Each number is 128 + 24 x the weight over the matrix's rms, rounded and kept within 0 to 255. Layers, rows and columns count from 0. Numbers have three digits each.

# up: layer 17 MLP up, 1536x384, rms 0.0864, rows 1519-1535, columns 96-191
# down: layer 17 MLP down (transposed), 1536x384, rms 0.0845, rows 1519-1535, columns 96-191
up1519:106134166154122120145103128138152132122084157125090151121153148137095102155152146087097133121124096140129136154174169143150151122100118083157119183114124124127186095138168122131084152124121161131106169165132165121139113132129102180127128082144110124178128104123071127128055111091123131102
down1519:102090158144124156158131091147111145162137094111179135134109099116161148108128137147138150140156088123178131116106142143142140136173114153090154074119126165143179122113147094102122113125158113196147113114131100128139114143119141118136099169139116134138098159103200112113113155138138142110
up1520:129122149125133125161068151089139189125103118098150142105141140134174131105105141126170160099136139173163089175150107145098139092147107114122187184121089093127143116111153121137099163116136151117097090148105153159171142100116127118154129119133159108126172113145118108070167102128159112100
down1520:156143113135168154153108117195130108152115132153154132139116138163112137139133134101120103148151105131115161112158112111150129152106102131124139140185153141145100154115109159095198149132098159154115153120128123133178117124106143122096099134130125140129123098152135112176160079133141123125
up1521:076163122120120132140132139206129141108128180126162148118128109100125125111120153105061163111105126141137143106116105124149134094117086087121116130107117101161124147113136115189087111167118129126156134104163120127141099135143158126172157121111112134143170104122104118120122130155073122114
down1521:130159134120107094126156157130157149161158144126133100085164132116136147127135184146112102114135120125143112178082109168139155152130128099108104140155121154131155115128144124134125164155115144102091139122148151156107130112126130135143106127087131144198093142132125119163140153148144159132
up1522:078113116126103125137127074117142140152159060135125136171124189158120136134101105114106081085135106145125118152120145138112110117135123161093161108169134138083146113136107148127168118122126178132137130136162129104140156145113122122165152132107125081143127125115129133131161120132116109119
down1522:141152120164109128160126125119192151152111117134109138135133145113196089133168122135120108103121136129144138159138130094108124151144127178104144122117173160111133141085165132128180124128126146140098098131100102167120140112143160115125143116170168123133160094102151113130117135133148129163
up1523:108133114093110128128123098122143130130104201128086107111109152138130142122073167146141122118104162118124105071129110153130087087143133147112153105116081122122126084084101103132139127108134143149130087146101139117119146106127109135148134116115142136083142143121137166181120129138160137196
down1523:150101138100126148132106123106125117138127123115137102116120144120135147176167151151131094121152120093124128089115110133101112115107146144113101131129117116148081162137190169127178158128156090139133124146135126141148148139123118103152103131150126140108094110152112164155115138109153081159
up1524:131102102118131082147156135148119107129127147128112105110144169169133101120147168136126111119126139096126163140145094101129144116145146132120141096154097163127126141154165182155176145141136107133130145102164122095120175135101125086094147081121115114123117090118147133138093143133150132144
down1524:115097137138159161115121156079101112111183090089091113111154088174148144129109115112117155150094146141126153136118138140066118150152129159107129119141164149158128151122142156087146120142139118140097148094107144126108142095128070124153146157084130144086115134100132149146130121122156121143
up1525:115157135143123134079156131171158117164139123156140131147161152145147144126144179095144105121114104119086111100102141118093147141162111128095114154086100136105110159152153140147111110147128092108123104107174175125091152125173111108099144095138092104153147105124159156116151068118142119117
down1525:098105145105118096158164126168112131196108133093147125116088137116119117109138142086125084144148128128145158183147139071114146135130126140154150125104143176111098090140126085147093106117150116104104104147096136122132067109108169099159047173118130140111111118086131091138158101100129130125
up1526:095110127147143120117140127158098152171146144105108124143127134116144102107168113158133138106136106101129191150101101132151143115110129113108154153122128084131102159077117125113131122131122113126102145128126135102116107149143100152095145112105156140097140135145102157104123118128125108110
down1526:131111124149105136183150153111173086102082101148096120113074096106140101086083138130098096140164149150146112117149102139101084126125152131118090120149140122117171138146123109129122123119159134120095154135142117116108146127152130129101146169109142104116169118126115110142116123153182116113
up1527:089139155161131163130129144137100157114123106099140109119138064157160153084133110092144084145145153118100149114086108128143106096120136140121130147120086115109154161150104117100163094132135145103144112125131111120112145120114107137131098144114109133097148158123091143146101134163152141153
down1527:106117089135134120105100116102137133140089103132130125130137114136101082150127094087139121096154105128184152089087127116126125077156087116126134150091138137120098124104128139130128120143131154157149147101102160177132163156122139059142115085131105133125109093086149131131122133133115075125
up1528:108117135102101115104106115113141124100150143082106125114077082096139127145109117107114090110135121131095106115076145094132134162116155117097135111128149097129131083123117108096122112150124116164117129121134147125109103118117098081129135123175121091115119095113141155139119169113105140136
down1528:130144143123136105162154155118144120150170094115129096117106142097145098197139151142122138167091078160059160152135125130152141159131130166136107108131122087172125108143135132111124143160124111119137130149125133091095165137091088151083140118151174114170143131133124127141149151118112168145
up1529:119140103067154116127133120106098098120115106133155135057162162133109137156125148123142127122103160170123196124149108121134112140079109130126139069099153134125084146145095131087071106129125095169122188144123126132114156119132087156119158104104153146126141148135100142124101109127105146151
down1529:112152133187137147156141138131180147086135150149156127114152166113141106125156137156127122149095105154111123144121146149120161109105129098145145114140156117122102175134102110155113153145140106159117160112148116134102119086117160139119116139125123142153152118156147144121142136147140124148
up1530:149124095154146110135111155181133145101154123107127158116131129138134134151078097133144114121088127154101149122129106116145130106119129127125057146122126103138160114143166100117127128150097120145121108109160137114137099117126109116168097145153130114116140098139133107145177143153132120163
down1530:076142143122114078111109146086116113148179125123128140142105155124151151112090136124119128167196143091130114145092151119100120105169151183102072163175123106155129116156136109128091140125108117121131066089123149089105165075086115120149153087144118143181126136122144134142097142118124129129
up1531:137108151139155123104135175093160138131162142158176134093152126166116142104099119127164102121138162129142116137127116168099134179107136092138117135081113116153088152142131110161154149111112077132125159108132145145137112111170105145143101144126144125114129111128110101133108125127114120101
down1531:123139109123140127119155157070112138119102151138121137138128138113119108154125168142122131157159106143131145105141127087105153132129107136105127137150136106106138072162104110109160121129113104139120143160149125119150106144096131107122145107136127121101157099116138123141127130150144100107
up1532:123125141135110141097121116168125142125141172108111125150111163114122139123134126139131117126135118173132108067113120144094142126168117098107118149132096119118109130112066127123138138171143105119103120127086083186167154150100130133141102149130086087155147143161097140158081137138095146130
down1532:152163105095091130067082149084113095125125146141102142109112146123106160165129149161094136144177123106148175122129114152154135154132105108180107155122152116121108129129159106105152149100076107097128137090126140113108099114157126145154104159152100124136069115180141135151090158141130146102
up1533:158114165154097146094135122132115114104141122126139150147126090121122123118112123112079101126122136127133117161138155147131114145125137132061120148124101122075156128104133143109178154120118131117130121150110144144167118141143136104099104093187122117138124124107119159166116160111130122117
down1533:136162121136174148143155130108166093152129094138122158106147116130089159053119080122142100124169114135151150127076140153102138115109127120138147144189152108124129113126086133121159137093142176118154138132107134120083149137102163138117142160145147109125144116138130123118140136103110140124
up1534:073155140146126151124128116103175141116081131100137133103083152160103093135141132152080119113098159137098136169157097145184119117095109116080139162172111117101118104127100150130160096167079156155117106133167151120114091137109097144151126161087138157137136099082144130094150114139121131114
down1534:093152131154177137143139109125112160105127100135108120140118148138110153095129096131098140107149134127142168155132139146116171129121135144163146099143121151134112125165116131107122100116102149148118169111127121155154119159113111087188106090155109071143156155192155156094092093143159184150
up1535:159128120096111165090139140151138129158122156097129173108125118122157129159103136174087193102194190149134098164121118157184155142148104152124185163146126133155140101139125148113193164143120118124095089097136133127161146097101127130130134123088145136166093137134111083095149155104123120125
down1535:124110121153164122140093096120128160130152144111142115162131164133098140122124111134109128161131102125113096140151141086129149085161169145155137126158163115097145139142133103167120136116108154102144116089120144115161119142141130158147124096106160142143167150140125131139168149158104089130